{
  "n_layer": 18,
  "d_model": 640,
  "n_head": 10,
  "n_kv_head": 10,
  "head_dim": 64,
  "d_mlp": 1728,
  "vocab_size": 16384,
  "activation": "swiglu",
  "norm": "rmsnorm",
  "norm_place": "pre",
  "norm_eps": 1e-06,
  "positions": "learned+rope",
  "rope_base": 10000.0,
  "rope_fraction": 1.0,
  "qk_norm": false,
  "attn_scale": 0.125,
  "bias": "none",
  "tie_embeddings": false,
  "parallel_block": false,
  "init": "normal",
  "init_std_qkv": 0.0257,
  "init_std_o": 0.0,
  "init_std_up": 0.0257,
  "init_std_down": 0.0,
  "optimizer": "muon",
  "lr": 0.00189,
  "lr_mult_down": 0.7,
  "beta1": 0.95,
  "lr_head": 0.00651,
  "grad_clip": 2.0,
  "warmup_steps": 200,
  "schedule": "wsd",
  "decay_fraction": 0.767,
  "decay_shape": "pow",
  "final_lr_fraction": 0.1,
  "batch_tokens": 262144,
  "seq_len": 768,
  "doc_mask": true,
  "train_tokens": 1241000000,
  "steps": 4735,
  "dataset": "wikipedia_en"
}
Each number is 128 + 32 x the weight over its row's rms, rounded and kept within 0 to 255. Layers, rows and columns count from 0. Numbers have three digits each. The size before them is the row's rms in percent of the matrix's.

# gate: layer 6 MLP gate, 1728x640, rms 0.0878, rows 196-295, columns 240-279
# up: layer 6 MLP up, 1728x640, rms 0.0909, rows 196-295, columns 240-279
# down: layer 6 MLP down (transposed), 1728x640, rms 0.0598, rows 196-295, columns 240-279
gate196 102:110097177105137188140205132127116132115159129145154139137095165112124129055166123114161107162144146131118067121122145130
up196 098:147135142129144190120163104128091114089139137190146155156145149166166130166098160159124155151131119147094074138179053116
down196 097:055114140060137108076137101129088103156141156104077144186157122167155132095117106095156156114116103157119221138133133197
gate197 102:137092109142152117154177162184143123044129124116103199177154084142154197145113049155098106147127122148179192124158146118
up197 099:154132134076114159146090108092066130157106104118130116136173092091104158094155139093169168185058158122139108132154120105
down197 100:119083146117144139097126116096104096140102205152127122197153186098124135112221098135136207158097061139129112146072074068
gate198 090:101072111125111101140103162109149151141119135140155150113133196118084152130176203128147140145166206176109152119139080101
up198 091:176091156097107112104167120165175085083133130181141129103154157137094102143111122156193109132150105148143106141155135124
down198 091:092149075114132103098129076070128155146096160132117140090135159143124137160096072128154152137173099053155138126086145180
gate199 102:129076052085134130144095116117107118105152134153171097153139195177131193148122126147090087142132061101092119149148117154
up199 100:174116078118087165055160145139126102101198126151106126155135133099117119126091082105138134129127112153090118136153132117
down199 098:081158195192145100132149113133102117158079096131173079087068145139145120163143136129130124129082106123139116084144106113
gate200 084:057091160089084179201082093097149147104129118132142118123113099123126097094086138087133163100103111126093101154158153157
up200 086:162163134130068135126142088176140079135128080101151123104059059111122147113132141113143162166110173181169169164130117112
down200 085:165101099062108128138163110132154147165121119092114114148160179092072155160133144147150165099127117144133106152065136090
gate201 115:115113110116086103132120130149100149138090162098152131142117160140095158142083131186148162144091110206086200172138159102
up201 113:079140110134145101121145101149122104083034115132091083136144129118161140119148122093168123129109101151082094162127101104
down201 115:124102133192130082112108098137106128140133171121128095130154101130102107085115143129131088112123159168084142099208136152
gate202 099:146188079116127097154100137110117162141173139098129112091109147148197207116121166165119104137142156150153109178225165156
up202 096:138179174126124142188139117174084122113106159143081156159106132142158159127101100117117136116156120110128046139141112139
down202 102:076114109173129111078111152160105145132108187166097175145100127154165132088096074114119086138167097125173095182142130158
gate203 103:118151182130081093062154113159094134144093125118154161110090124142156083089162135067071084143115153123133144199154107085
up203 104:077122079130158106109178118115153150108097127112111059142146148184114135095116132178130200140140118132167126094051132125
down203 103:120128166150139129063093049143064148082175153100119156144108100117120156078155111148123088142120151074192137135131078123
gate204 059:180169130096124095098112111162115089137113082109092168062094119083087050094141125170128141159154049125074174076155171124
up204 068:191156134109103167169046128157186124140151173124115138072097150113084125129109112207157167118098111103144109143163118129
down204 065:140172119153108177118093150129191121110159105155134124090125172132107153127153131174141173105102155064108070121129094107
gate205 109:123140127129146133174175127151103128120111130103125160106058116102096144103144125121153155113110103127120163115101140113
up205 107:154179176164133114128187136140135097124119146139150143058121136104126101115089156079139109126126077140159080105182098120
down205 107:190136114108091187153154110075173140116145127118144100100110130113098121122125066099118151147134137145127086111066124140
gate206 097:155040101140123069172130173121159150125143098076150187146111127163077173140112042115087138195130136078087122169075167156
up206 096:119150089071151089075096145130147116157092105115132079058065065142176072143114176101132114116109126075141154111106158164
down206 100:128137156135136094081152086124102086120197128097092127141068193149170145143129155132103135168110123113127093108168095163
gate207 103:170078112165084157118129097131135103119133181126156110088150162119133179128088145100110128126193150177180090113120090149
up207 104:102115167145134161106175108085092169127145160132136098122128152120095119107130146107177158192114148108163108149090143117
down207 101:117139121080147125093123107132124093167147115070111138070194204104132113094127094087095158113132151158125176159093125116
gate208 108:058117137117182096132117103195153068078118121130137167104187155133097172212104128177111189093177072137131116114173120131
up208 116:145185173147167123102087108136175148151080119120171127112080135156091128114185171104108168159160094111113070128104168113
down208 110:177145091097108088111067120147180125168177139137122117071109119094092115141128112117144150112155173132142125120139095165
gate209 119:137113137121141045118081092148160124123052114148161139148173103166140158123120130191098177111070080080188122124127203136
up209 117:133135131072119112138105125140135121175064160114146145179160150138045140139144122153141169145093105104172163061092162185
down209 121:099163093116165085154126105172123098148130112078129111132201144109109164125140177110157139095080169176116108077091115140
gate210 098:094144145193119116190115087139124108132082128134153154118139106135147134103119177101142097143180082127150160087185098092
up210 103:175139135141116122163131184120102084143126216097134155127111124049157122179168143179121170150107116076084121132129125064
down210 096:087156102112087141112131139131162230115152171159148146089150086136120147077126135192127119176162178088142137074082155140
gate211 106:056166093081123159123139102154122124137123144080184162132117160049149131109163092166082178111135145118158091035153168142
up211 100:155161088134078089135078171117133096164159173133140164145145183136124129130174107118147160107139156082138154162093166086
down211 102:121093147218138086120121165228158108146117094127142157111095073080146186108101112083087121094118127156141113107108131083
gate212 087:199173131124077124189128127189160135080132155076120111127205116173144145131076136139108162140071104131093080166120078096
up212 089:127134166123166137157172110095132021160137126184138111116081135115104165156158150126115087107137110095113130142114123128
down212 096:100163139082131147158177104150125140177080110088112159094125120134130147143105092163131067140140125128112090150137141100
gate213 100:068073109126109186124135124144151110105088182117149136130142149088095194079170123099098096099114111127129180126079189190
up213 110:128213115160131073069136148154139161147149158138130069124099131155112104108076127089100157075150133114132142095173076122
down213 102:134120126128096113104106102212068124178202098103098125115153089163099151133118117107101168112175214191149127141113111147
gate214 099:132195157140174173104117065114127120116151107098102108110197048089110155163142100142092145112128088098163105139149146121
up214 088:132186106107159113106111114163164140073148095105145080177178090148149128138082068097152106102117099086212071090099152174
down214 098:146124177105132151104126119178133104080116149116190100185184136116097137163098149117131175112075133123187120128137129173
gate215 102:212095142136215097126088138130115058170170126109126113056154099097120181109097162170140159144145151104091143086126168133
up215 108:092145127090173100130129114141128164160134108150108206198102131206084138111146126117071121109157102092121106155182085087
down215 106:132181141141112079172128144125107123086141093132171121158084147113101104136120168155138083138082130177117101146122132132
gate216 099:195137127115133106125122114124167130132146106136131057116140115120127103094142152076111134166124166103110183149165154163
up216 090:076101106152095088139097147144175126181155096160115135131063133147128133101135159079137111148093100097130153129145137104
down216 094:120063089180133165152107107105135139100140079160136158130146117159133122220122138118147140121134114172131146124145121080
gate217 110:141178141147103138078158133127175174092065099104106074154129146145143148109152173164129120157102109070063159183146085029
up217 113:139167067156089178108083107051114079095117114114116128119161076150080197111112137059108067115077153095111190094162120151
down217 107:141151117096116085139148089117138136103157115174123180119183148132157148127142096117114140095113086109112105157146064157
gate218 099:162085107081097049146133134169184144115134117138095169172120176129183169164107117132151139184156154117153123142133126083
up218 102:101140070091203160091070142159105162142125148111101182117159084113180123146125116054152112161104123138115149081157140099
down218 097:093102110119106114110112108053127096094126105111141101172091066161129090159096162120159112106155111134120105114118075122
gate219 116:135193125142072158155115136121112121118157120111092102145084129132162178182146074155122160125170159150092130165156130196
up219 108:116086162150111141202185137136126176130152098155128172112135092118123161130143067134119152162110123097082110132135150178
down219 105:114106092155138102146101095148073067173149119078133113161087113147145153117153074145110156149068192102032178131110115168
gate220 104:099150159103144124139143096142140185185144091143135097098144161084116119127100122142098081150167109129134121159135131132
up220 109:069099104191178156119137150108112089195096145128071112153164133131095133095128114172115144073133175135114188138140161131
down220 112:122127133129178148086149130124188142077120156171050080137136147098162123141151148138102203134121130162107148147145122100
gate221 110:147101142172124178131185141164093156131136148122225128125156156098142089137088102185147134176161143125185099122151134153
up221 105:122165090139093181145177095076179111110125128101115123114035106139096162048149110083097144176108140133076119055110144127
down221 110:105090065135128114110124079196145105109144116161173112139115072114128138111102142111116091189090201157119066093185116088
gate222 101:140176154100119179145148128123124106141174159070137081120169091174107153205163098152144107196059171099092164067122140101
up222 100:123105089101082146152107125131085138135140158078150130124107156165185136136103141079122141118194097136109095132144081137
down222 096:108095128162138053124145153111086131131138117151139164177126075139107139163152161132164154177103220094125074171147156124
gate223 105:158144085137148116103101143194083137194108170160164131178138101162106128111168135162159106177122065129109155147086097116
up223 103:135140199102109134075150126147164125114150120150079122133166140136189169101169132151164175146157141136113135096109079162
down223 100:173107122155063166146162156151101109207111134115111112130215119132130118168140117156111156129096163131117152110120169173
gate224 104:146088148121159111121155186146177118156101119091159090136207114133138069141134137106105101121148114122156094219027138142
up224 103:143108107130158035144089144130130117137141126115148161133159148111163067088120107084110129077122143188130109181117090150
down224 103:164141113136085102166144145141106139188139153085127127155151166120141100113120131154187075116116188145119133134179061084
gate225 106:092145107153123160148131122068112189141058155113150097134165159074141170084196168169140168115170089147201158108134154146
up225 105:155128096132121102144122135128133145154164136138179133159073144127077097144144164017140021163141176174103165126086146114
down225 104:092099120116147120140164138160145130132094135153093131114142068141153159158156175094112162069153161117115058093065126058
gate226 096:138106124159105097116139133186110123089132107120141120107155134112154056144085162092167156137123132103131120140093126127
up226 097:207082127156155167087159106109198095116101154144104160133140127140136142135116117077135128136130114169203135120139129090
down226 095:091190135149146150079126161199102135118077149125175121104125089110109092133165141118149093120114135103126169181078145095
gate227 103:159111160167138166199152169129119133170153209105113066084188155113170116168089121121111114094174120039103057134133158120
up227 100:135148136086072126172163140103132153116156121119128122086144122186149176147127043098124067138157186127124145094092135200
down227 095:045125114175129147127140111164071158133076210163130142117125097170155151098102112075104171121148083128134170172123117132
gate228 098:124162122131101178138116068107121132176108175111192123132095123154108108135127148060155030089146135060169139098139184088
up228 101:112192135126120136143098142129123095105132088168112089144115090137119142118112097156146128170165105051068116186103101191
down228 101:195186175161093044138119117106153087090116115106153156154140133155114126134126078128127167140102123120099101140181148090
gate229 101:080068142147198167087121152147070103149154141146075084105124124133183152124131124113160075078174146131096114140127132097
up229 106:151145120123085063175086109145151152149132019212145119130147134178125120135124133094108169119160079091156155132162121158
down229 100:119122117102150103157189210088079118121127082088113135167134069188127078071082131129118137134160129190164119124140133073
gate230 107:141116163166144128153132218161091128133162122168128111099080134103105143149119143125133076180116138147130155091080129183
up230 109:143137128191090133108093182192118162178128143149125188131104133141143160128161115147113168131141159099122134037105117177
down230 105:084150136125073097080087120092108093099094198115146128122149163148172130119036141108120126167142120136110115053149158113
gate231 086:171050070128123145128091167116118099090100136114127139130122151185119165197072139156120148166099096162120113153102172120
up231 093:104160144159115102121164070102141055102158054096135101142100079122127123158140159073121177088166127116184069131130147142
down231 089:126191156152145117134094107179103147154097103113115128171165082100115090072092105119175103138167112134126090111158111094
gate232 094:109162114156154103167067103148148127141170052117138146124120193128156147159132153176143089066143113181148139205076176113
up232 077:171078133077105095123141155132103104135084166139137135114117163107115077157145112128121126182175119130124100089111108131
down232 092:144086119090106156117158133104146129085117113129137124126145197062161133105129146124138109168113081161136146164132210098
gate233 102:098139163114137150129174118161125120108150137155078061137138168130141119169166153109081100165184080156115121095170102133
up233 100:133115114156086182129078134088056105115103139179102155118132148098152160126118099154104126149098106132122184147111125137
down233 102:133101157116086161164129122122098185165123141147163140142159173157120098098069152110133113124107199130110163063103128162
gate234 094:143144118148139142163192119142159078112137152117132169119211093110201095086045113115145117124137130148122130107139180113
up234 095:123111143164127143093202154119106121150139200086155097124146168063128165126072190092180105139137093119187099052141152169
down234 097:148159101115144132145122143099110142151147091099157080168133157095076124157108113050161105130149069092112152110132126120
gate235 108:106089125088155140106120065141095144161152122120138136150162080133159135133080099191038125120123131132072154070119158139
up235 104:128201146062108132089157098158074140136107154133111168157153056095092121197149163126198184135171120163119095143149125153
down235 107:108112127103148105174185216109190097198131092119133092090114111134119092168082118150093164131114140054119100132162156128
gate236 102:092084083118099109110120156097142103147120154113096069109092098122131104114113061074116173142106092133140151152156084145
up236 104:114093155119119145149120126086137170135146130135133185104115146128104163128123172147105151166201188120130083094083142161
down236 106:093128111072101097071136110110095136113190186123164131091095120138117102134145103152090121075143171102147061137126143171
gate237 099:171104120164135155064069114137109130175106125129098179108132137154125070092110107105121176128139127123128127154116090098
up237 099:185130163178130128140135113147107121170181149171134116131106110123147085116178135165078196136163098126100060098132077102
down237 099:130130086106168140139076105137040134086100163121148131142119185143098112129122160106165106183098066125141188156139120099
gate238 072:118095102063141119192181103167125145116122137182081119183079076140116085180091143131127186131183110124135088073090073154
up238 070:134111117124127084107142151064153065218135163140102123130112110174115112106129120109134120106191106204118066133149114096
down238 072:165082157111140144138152099080097171171098126136182164125147091199163155106144125091110061078157098113190132101100166134
gate239 094:115157099104117135118148152100163147128108127171137135119129181112134133099109138126138101157117138123121121043128181126
up239 096:113132167057151161143149135080165164097121096130155149080110108087101182157112100089167130132013155142125175148088137121
down239 096:156139082176117129118111134136080085210103151165125155122087081086165146095182176112162078124097139046061158168112123116
gate240 105:133091137171064066154089138128092093113112107146093147137113166155106147134083176170086139152114132205107099098081166054
up240 106:102168150145131116199099137080170135082169167175126152103085092119113080166126148111109181168056142124128137116097173111
down240 106:123112064141138066102127116115165127050112153123115139143128147140120099147092179141105129174135175113146060125112040097
gate241 104:155154135094175110130165155101103125116139134141115129094126170168123131145090149133151106231139099130125091142127177192
up241 098:164129125123080116145150117099068156155089106147173116142134119093110122122188152063126145124141071115113100112079118150
down241 101:153185112114145177093139097167153082096144125109124185123139129131145094130144159113161117094126116121136130153168141136
gate242 114:132101127147122158142089131094124154082153127151114187130078114124079187160136139140114176122091103116051096155178185121
up242 112:119149098119119174166128176139125091149134156172112133156154067137105097110092149189153064116145065111099118092157082115
down242 107:061108133102136184123179118096167138116153076123121134182164071134102119157133111162133095134096112140111099133129112131
gate243 107:192115054137089140097176147185088146141107184082161107107130172167230139094171113128168069084127080111125117095141176157
up243 112:120113142137142131147028184148170139135128185085134112068131179067141099145150201075079157161095107111173100139125131113
down243 106:167129087122160144159143168151079114136125182093138178145108180177145130158191126177125104108135197117136151131159111140
gate244 103:147104112091074123133175082145162127138131131097138132144146177173103136147116162091145154144134121102073098122150118178
up244 106:185182137081180144136135091190154115131099114144163129089092050114151137134112113136096154163116136091183128139118142138
down244 105:105105136163126134121098136151148130097149145050104075133112206133127135077140141077183161112119130094111136166144103136
gate245 102:124190119139151176172143081144124137107095088196156073169140125114186161157183146125153151095120106113168121138147107200
up245 104:158161113114107108136139047159169112155082123137126100166251170073187185124163167129134088079125097186108133117112099114
down245 106:168144150164051175156129157225172117139111092123108143163213168083126145132173163140153115161129111110138116104080112149
gate246 099:077083101087157170117160132172156140102054137148091120117126114162116094091115095129084142115161127113130158151133112162
up246 101:084183116106146150137144175141142082128090173117124138102133129117087147127141090119131145052117119087172129151117152062
down246 099:147143147074043124206164100120122147149141099096100105115131110070144133084153120121110062167124124144126128106166176126
gate247 106:145093159125091130176093134133133136114102147143131101086048176070196146160105160123163163156104075157130095129145146164
up247 099:129196140097118105137122120148112158134109099096181157089106140096187075154144148199169136118177116123116123126160082109
down247 102:093099156181141154115142129176102121133098171182134133093127163136097123135136174187114122142147124109138100130127161105
gate248 098:110120121113104114152076148111097114183122153135092126074132102163093145149157153114149151130176157090115170146171134204
up248 107:129142119146127175161182143102087094092134123128057117096146128151091116111121028112150168159122100112119171159120173134
down248 102:123086084081168112149152113169111012085163149110127086100092158136110166141156102121126079132174117130078101118112140134
gate249 094:120161093132136155108146126132199117131131134102142089241166121114129125117103154131101106094158101091142104154125136176
up249 100:107103089172152087194109126087147160134165105137156123171170149102092108102169151087132136197142090210124114145092146145
down249 101:131127098155156143188117137128147136123129141125098160111137186099133103113159162146118128114108160155116159132141065088
gate250 106:138124149175152182154166063122128093148113133153108130109133160186129189130140130172198102153102138154129169120180180098
up250 120:150181222115073128174114112059108138119114129116065161091167140118149126080112193129105142102067176135159153138162122140
down250 116:115141093164101135165145161117061101059134072099081129194078193190131156161142121144126143103078153141172183135130073120
gate251 099:167117101110079169079145203168152157147136134144143158167114139137108099151175149092128153172118077129110098112138112143
up251 099:158088134182150116137116153147153088088109120162114095185138104199137136172103062122180094119106151176152192126220106154
down251 100:136111093164110127145138162120164156141148151192180157147094169040111139169111174118153144138158098083097136126135156165
gate252 103:124201096103140160126177137158126160165028164131150095149080134140179176117173149139111158146159120156118134109117146105
up252 105:122116154194124102077117171078130080106173156126052123087106123106098159129219135132083093076177116127137099153148149096
down252 104:135152143123108095150122118171103146171036118126148123113150078090099122133107196182102138114142108121094132134130134155
gate253 100:085149157091081122093143111118150162089142148126085174093124100140086150152137134083133122154173173153154133127143115110
up253 097:096131148138168115080108164107139120223177193142133154091162170166090079118143124148108065116109137130131143144126146137
down253 097:105103104146117031042227118148189144145115055129119129166098125147067132136110151169157133140157135127095088125111154145
gate254 106:127125075137128156121153114087153067086099110121109143093158171125124183109141092131152155099129121125062124112143142114
up254 105:081122115084151162114106133107077127038157174158147102116135090071155174120142120111121136162136134149171093143114150150
down254 098:146103097102106134104192113141126105129126066132175165154147168177158115102133099129156157065113126104035149151123124142
gate255 102:125129123102125137143108107111113135139156077127104144167126166078104109132125087170124085165135092129092146142091152140
up255 102:119121115138095135054099110118151128165196077105158079177130126175130187116123138101136149146172161150184170173123091132
down255 099:102144141134148155136130079132223159091114069109124086112143109142127110151102129111116114153131099144165169161124127054
gate256 095:105122146181158144106116142140136125138099193114091116175129131118187164118144140113202160120114129109092082094146141166
up256 097:113167141139139123162116097100128126101144175110107076133080148149135132128094048123141131109134146160088081089147093143
down256 094:122095082124148157140095158144149128140113140131152096139184114062097184000131147125137080165210109083122125089142150132
gate257 098:115131161099135184041074090164105085111123073129136105150089131119126107143105183086092099119151118151145083107092144105
up257 095:118105149137104070150222109123200121103135170137130164095194091122158184137155126183151160132096172134132121110186091197
down257 099:093116177084096114132092099136124185082150112117142079116103180181106098124139109100090090168131162178047192121089096063
gate258 102:116137154104135164154154156128143118118089137126130160129156099115183078107147154137133130165150145060107159108076129138
up258 111:127080133184186167139149146163072177156095174137105103108123075161078162190097135114181080170122093143154084126102116099
down258 101:158085164138134171140128122129128104207154112094150145045149105127158095242098108136106107086145151144211165088109106153
gate259 099:118080140119181167150127130164152102107160104152125164132066148148135076147068161147111123148088048103136165102137145105
up259 105:086088139160178142082142125069118117109064110150097204114153099052124219110123137086136115107134208111095107145107167165
down259 101:213167135064138139049104136081151160153124179087128123131186096140137087100092122225116117123105108132112150181117106118
gate260 098:167123111162128118195134157138190124124148103178133158133143101152140138127113180107136149118108146170170121132078124064
up260 094:131129125097150066127109071134171067082118166092116152137148124030120138050108131167148150094133119166180126134171119188
down260 095:155128113132070061154153158173069143145131145184175107170087107127153089116168093087082168125120176156115140081081106156
gate261 109:091079130108082113102137120175108132159155098095124124108076105158163148135110140188119098130100171184106108054145160108
up261 105:136172118077132103158083147142119107092107175080154109172131124111164131165156093143119153114072141095136151155126156109
down261 104:124107106164141103150153092095086097099116119131103158085132078132091137092131165110093095120139100088199144128156140071
gate262 094:123174073194110114103101153105183164105112133101154097097178135162082128160199097163050116179066103132157179120130111117
up262 091:140132170158076105114073153200138157099160134064104165126139090143184110112174138044164114132102122097153083081131116159
down262 096:199111053135119176071109152136105124114160110105132082112107108074120140146132066145105153134131104095126113100185106169
gate263 102:093129103176148147109148111122140086133078149103085137111117098098112153126115130116095119157141128123163146155080102129
up263 103:109108093106092139163162172125123041152106116145128162060129140122085131185150174149144140112084187131102104145136120128
down263 101:133146107133150144156147124130192140121187146111107107189088165166131168143127146189101153149152104155125117148150095104
gate264 096:196109122104131095173136107108151180101178164109157140032154157107143178146142127111117125122088134112181140143143141154
up264 097:119133148083136112107154193139111107083127173117099115078131146069157118103111145122129203125131077102113110112149088139
down264 095:122086130075145113150105219127156150087183171058117159164110167124120164110106083129056151109130098081169124089161126148
gate265 105:080118196121103144125150128069154168203106123170076153150099115093092205161141103068108171058088167141158087119216137138
up265 103:157102141122223183137129073164115123142148146134170164118144119133128078078123134138125124188116115099060203166132179097
down265 103:093066121115116121106111096117099138141159097087147203157155180151152197091108051148127112134111139129078112170163187127
gate266 086:134181125148160095130116094140113134113134120119096152144128128121136170104103101137161132129152117138142136146065152144
up266 078:136176114149112083092090137107166126105123112134103113145133099087126171123094145091160130098115136098147151100085126098
down266 086:131166049146120143129088153176126091094158159129136092126106099131144136174152107124120123095092071127121143134157124082
gate267 107:180169153126148112130158165054178165127136143102128149155105179129113093161121113138137138136120143135087178125162131133
up267 106:114178156167132133136110158190140158199115142093096072145179115188100091124074163083105154078141080102136135072050128111
down267 106:135129119117149131126096140148117150091090109097181192152149124140129108051091135180097133093122097130077132140184101038
gate268 108:160131108108133151149081116085079138139126083140091147138111187193151113122128142118090251118106127129180129165053152134
up268 105:120098111211114137170164065157072099033170158141196165088140144101146151114101102155141085172094132138116132116082158104
down268 106:131124121126204110138151118176091104104121161106080151139106168075118111160113097114036140182124087136095176184108095175
gate269 102:107133109085146174104171160132102121146196081110165163116124093090117129109063104149219129131117117156092149150153189153
up269 102:166095095169062110108171151100146145087123124097089156124170141142107154142173126076205130142149160094130157165170108126
down269 098:162142086089160175132103068098118067148109149101151158124160148141059119088135111144184063070096096133195117127121166151
gate270 105:135161159108133198212120174206133157097172128140167160135192139095136167129085141083107135103134139170102195119120145137
up270 105:143128114098146105107162148143151094186087137087119156103140160126084138099120147086122061121132172139168068185145089123
down270 103:200149097125154108077171168053110090129092124142186075155129173188093097136133130169153185161072140170135065095139140096
gate271 091:124129141103138143074189157149147168069124112069085130101159143160174114168159120099177128215084133106108117106106116133
up271 094:108143118134139174156158160092121111125163141108201084077101144150079112138142134116091116092115160120129106182089072132
down271 089:055106136074130138103089146197102127143136127137209159170124153100092131150103115142165147083146165162114142113155118144
gate272 105:063131202150129095132104123171156160187119134083191066091195192157126047197143166104144066115170124134123122140103129130
up272 107:126111141098155069083138155188133086116165132133160074172157135147076150125128134105109169122145140073171144089168145151
down272 101:154102134081100161154114077162115125120100141178045143128112087119209130116118136163084183119120177188137045104127106124
gate273 097:118156129207093154075140139126106162193157104098150142093047133174067210111138123092084151120156133128095149101137138157
up273 100:220116169161096186116155079103108118150039136081070149064096127141116160117172113164094101135103169163134119115145102157
down273 099:127112139126149064118068173071138083116150194156126096148204165148116087184080152151123109148127178106157095162099143107
gate274 097:139124149091106162144155148140108096128142112096084114108125132101096121086109166118155203135118154122105178119091127138
up274 102:220142205144178100131132094139091130108138132124133126135089115098107150162185135102096138147142142129132109125153107106
down274 103:162108098064144127146115137135157113109116192147194129113081206151149061098132142100114127085135146126157175134103118161
gate275 099:114172114147130148134160153124149187159125167115109097152184114093152166139093121141113117091051171115098147081088165116
up275 100:169167178110107054116132153144125161093134180189106147132166153177131128137145125129146080137141167159128151140085175145
down275 099:164095059152114094120072081101105081158175125109110165118127149133180106105150104173134150184154127152166149111103133135
gate276 101:102179177092104136144159109111124184143112173134147105149171057177113129079091153134133145151107130110138167076178132162
up276 105:127160083164144101158132145197070086077166126129118149115135164102147103154108124175144166145112107147046154163145086153
down276 102:166161097068175081133124096117085185141174137142134128113127145080144154192191141128132115126148133145159141112077126077
gate277 099:118130138134140122124144136146131173123161089095131181099134143092131109184125119123103109155176110159143124131136099151
up277 098:143113089093103102127121151156102121192141096122142150175143139094128118154149167079123090126117118109121163096102136144
down277 099:098128167112136143171161097131112155095094100114134150143111128073108125078100090115133135137169102144157080136125112095
gate278 090:120162056075153176140167082107187131117096143177128071158106127079150141157180063145206106089101115111134195160120115142
up278 087:148080143108142118147106209146146082106158132109164191127144181134158027127147093142083096161089083114192137131123105174
down278 088:116151133060052101181138151103114124119137133136152099131146126100096162177170205193099192191131156132133148188140164132
gate279 093:140173145120131125102121113129107081102110137123087082160133109137158168121132188166104158126109113066156083135128043158
up279 096:146089126201099100100130075117122174151149101134166204075134177136176154106138152108150125157179163110117150078163073116
down279 094:187080098127164179152090105088144081166215105146125168181048115113128057120100124122145189150092122153173131063123171145
gate280 092:130135146124113139176156122104106121097130201094200160078095157136137064142089127088112131131122100063156152132136104177
up280 092:149111185143069152167164141131081119166075148153114128134133124154164127121082120100115077105114173120173116096144137098
down280 092:101158117149130165104160107126161129138093145094175120111139148126143096129115148149126097095121125121154114089124099096
gate281 102:168102144090095125133111127127156119137145097125161130101153149114134087138063102116076082155134162121060157039086140041
up281 101:110197131125157189190132093126094099118179162095144122096150212072119094109124150150124150150106112103151095150138159151
down281 094:211101087069151133158130104067157100165065081149058091179178129155145104092110143056123116134163071161178046166107112148
gate282 088:140160140149167138176157054086173127103109174069109126121123165100152095172107123136143070133159144101117075083076093183
up282 088:091123133119108131149108162157111182168166113113160153103157164120169129158126135121087112155120120123133150055116127111
down282 088:160173139133120174119109176078127130126096156131165082086185162122092081114122122147182152121210162129187122113097046109
gate283 092:151072131157167160140101070125139202160121099119092102113108110137081095165128121083138128155164054126120163104173062173
up283 094:210115175122124178158130119120186132117035202111122150097173119159166136146123046108098118130109145127183077106162153162
down283 088:146138139141113121096131159191116107138141077098116153142168135127178139082140125146085134107082093111151097117160162113
gate284 103:126087165119099136133109066077116158093109129109105147084077092075096123089165087123166122081105091134059148069132114163
up284 102:157126135117109140150130114156169112141108154099088161133114130189137160171150178131138149124120117096152142143106131099
down284 107:130110110109102135085154113171191116182069126105132093096157137137154102152092144117099122133170173160139150148083097135
gate285 100:204131121117158129163168122127116138092162132120128115103116129142160147132134096192135101107082178141149121132207085176
up285 098:152125145129173124127143079088159090132160144127115175101066101174129158165112117110082131159129085137203204181137115106
down285 098:172192112168120155133113176107027139137131081143172137120062040153113148197142077113099137119053196115129097087111132148
gate286 097:129129187119094076133058133146115106095052128100108114125172119106116174116083093108136116097140115149162106101130145094
up286 102:081115155106089127127059113154099134129078105157119115101152118116125192108133097141138130126156144183151123123128158113
down286 103:081105122165115134147136112173048128114135136122126145147111124123154151127124091136127111092140109115131119083150074155
gate287 097:126065105139155121111112128129137156055138117122109165110100165114111141091131068143123120131125110140129103111100122146
up287 096:109102140142119122125157160132149105112156133111109155206126117157112139098133097108097135109126106162119137099112093134
down287 095:120142109142137131176142134151136057203154177171180118088134066129151126161120116115184134064129212105135139151107065162
gate288 102:177115114171073125077093123125127125126146157081134127177124091099188129099173123060104129168124188145095127185129137155
up288 104:121083160140132175144131102173158146146052133056092131171108103172148189086137142121100112151159163126121147091134092169
down288 104:177090140152104148124148118078083126145152117097176120124097152126145142133147152107176133119095134108083085078151134060
gate289 097:112138119106082099162154143110129141123112115092166201143122171093119113091123122171059128120078089145104118150130157159
up289 097:134144167173142084135157094133100132081131107105116147128088149137100109149074048117067108139097051200094145102075120144
down289 097:094132153101116079162112152108181118106073154146142175195119120209092105093106134103134173098150178118146109112179125087
gate290 102:155133075127097106114145090171183101130167117129200120143088126160173125143082054131041074140172125135130130121180145108
up290 101:133159116135106171133141073122109115116108032126201106108095112165135149116141115076142133161081118133127152106141130120
down290 118:125150137168070163111139106094151158148142109060179200169082114158173157106098049088121164161146115102097139089104117094
gate291 102:143124111146155106146148125162099140111089179139163083155146113089111127112118164080115168131170078131124090137114117178
up291 099:083111150160110145137213105177100134131123129131136073181080166175094121056050144115100115146169094132150138110160202146
down291 103:105104165161075125139177093135128102155119122135128191169102122126148138089098122168070092151117149109143141126125102173
gate292 089:098079145070069145125171084087139142089098137089150184162156105154100102067132157156106107126075093135095104114134163129
up292 094:153107149091120132078112116059161133103107111119102114147184124139154115146099131080110131188090171091116158112116125096
down292 094:124120102082134133149089161076126125112169108121088164142154139105114118054119132076105110126120119158113153142172135155
gate293 106:177145082141121072152100116195147163173147154112189132194186124112135079103149110136084195090126117096171139160141122091
up293 108:167134097114114151126196096165098094119159101106101086109101090111117126161151152169117139089089108147152123132071133163
down293 106:177116125130175094116158117087137113112038144137149108150145165162102137063158118118129184203047165114156137177147084159
gate294 102:102151076137115134128153110149178147162112122120170154127126104182171107121049126163109129159077120117143100166170188145
up294 101:154106122102170138086124216175118111126084102076142149113150118163209141093116119119115118112079131092158169151100179136
down294 100:105086111172146132056193152061171121093114176178153154129152134128150103067115116074153135124082110106125076122116111138
gate295 104:120104151065137147106105136136123132147078142094083128135073084098093123125097081161081165103174103121134108158165194080
up295 101:163107147098147189133108121131150148096146126056127164100111046138097100120107068158080140120086114150146077091115138155
down295 104:123140076121139169123108126075168176058167128066129131091117075147119125172196115157164117136127156178166127174142072119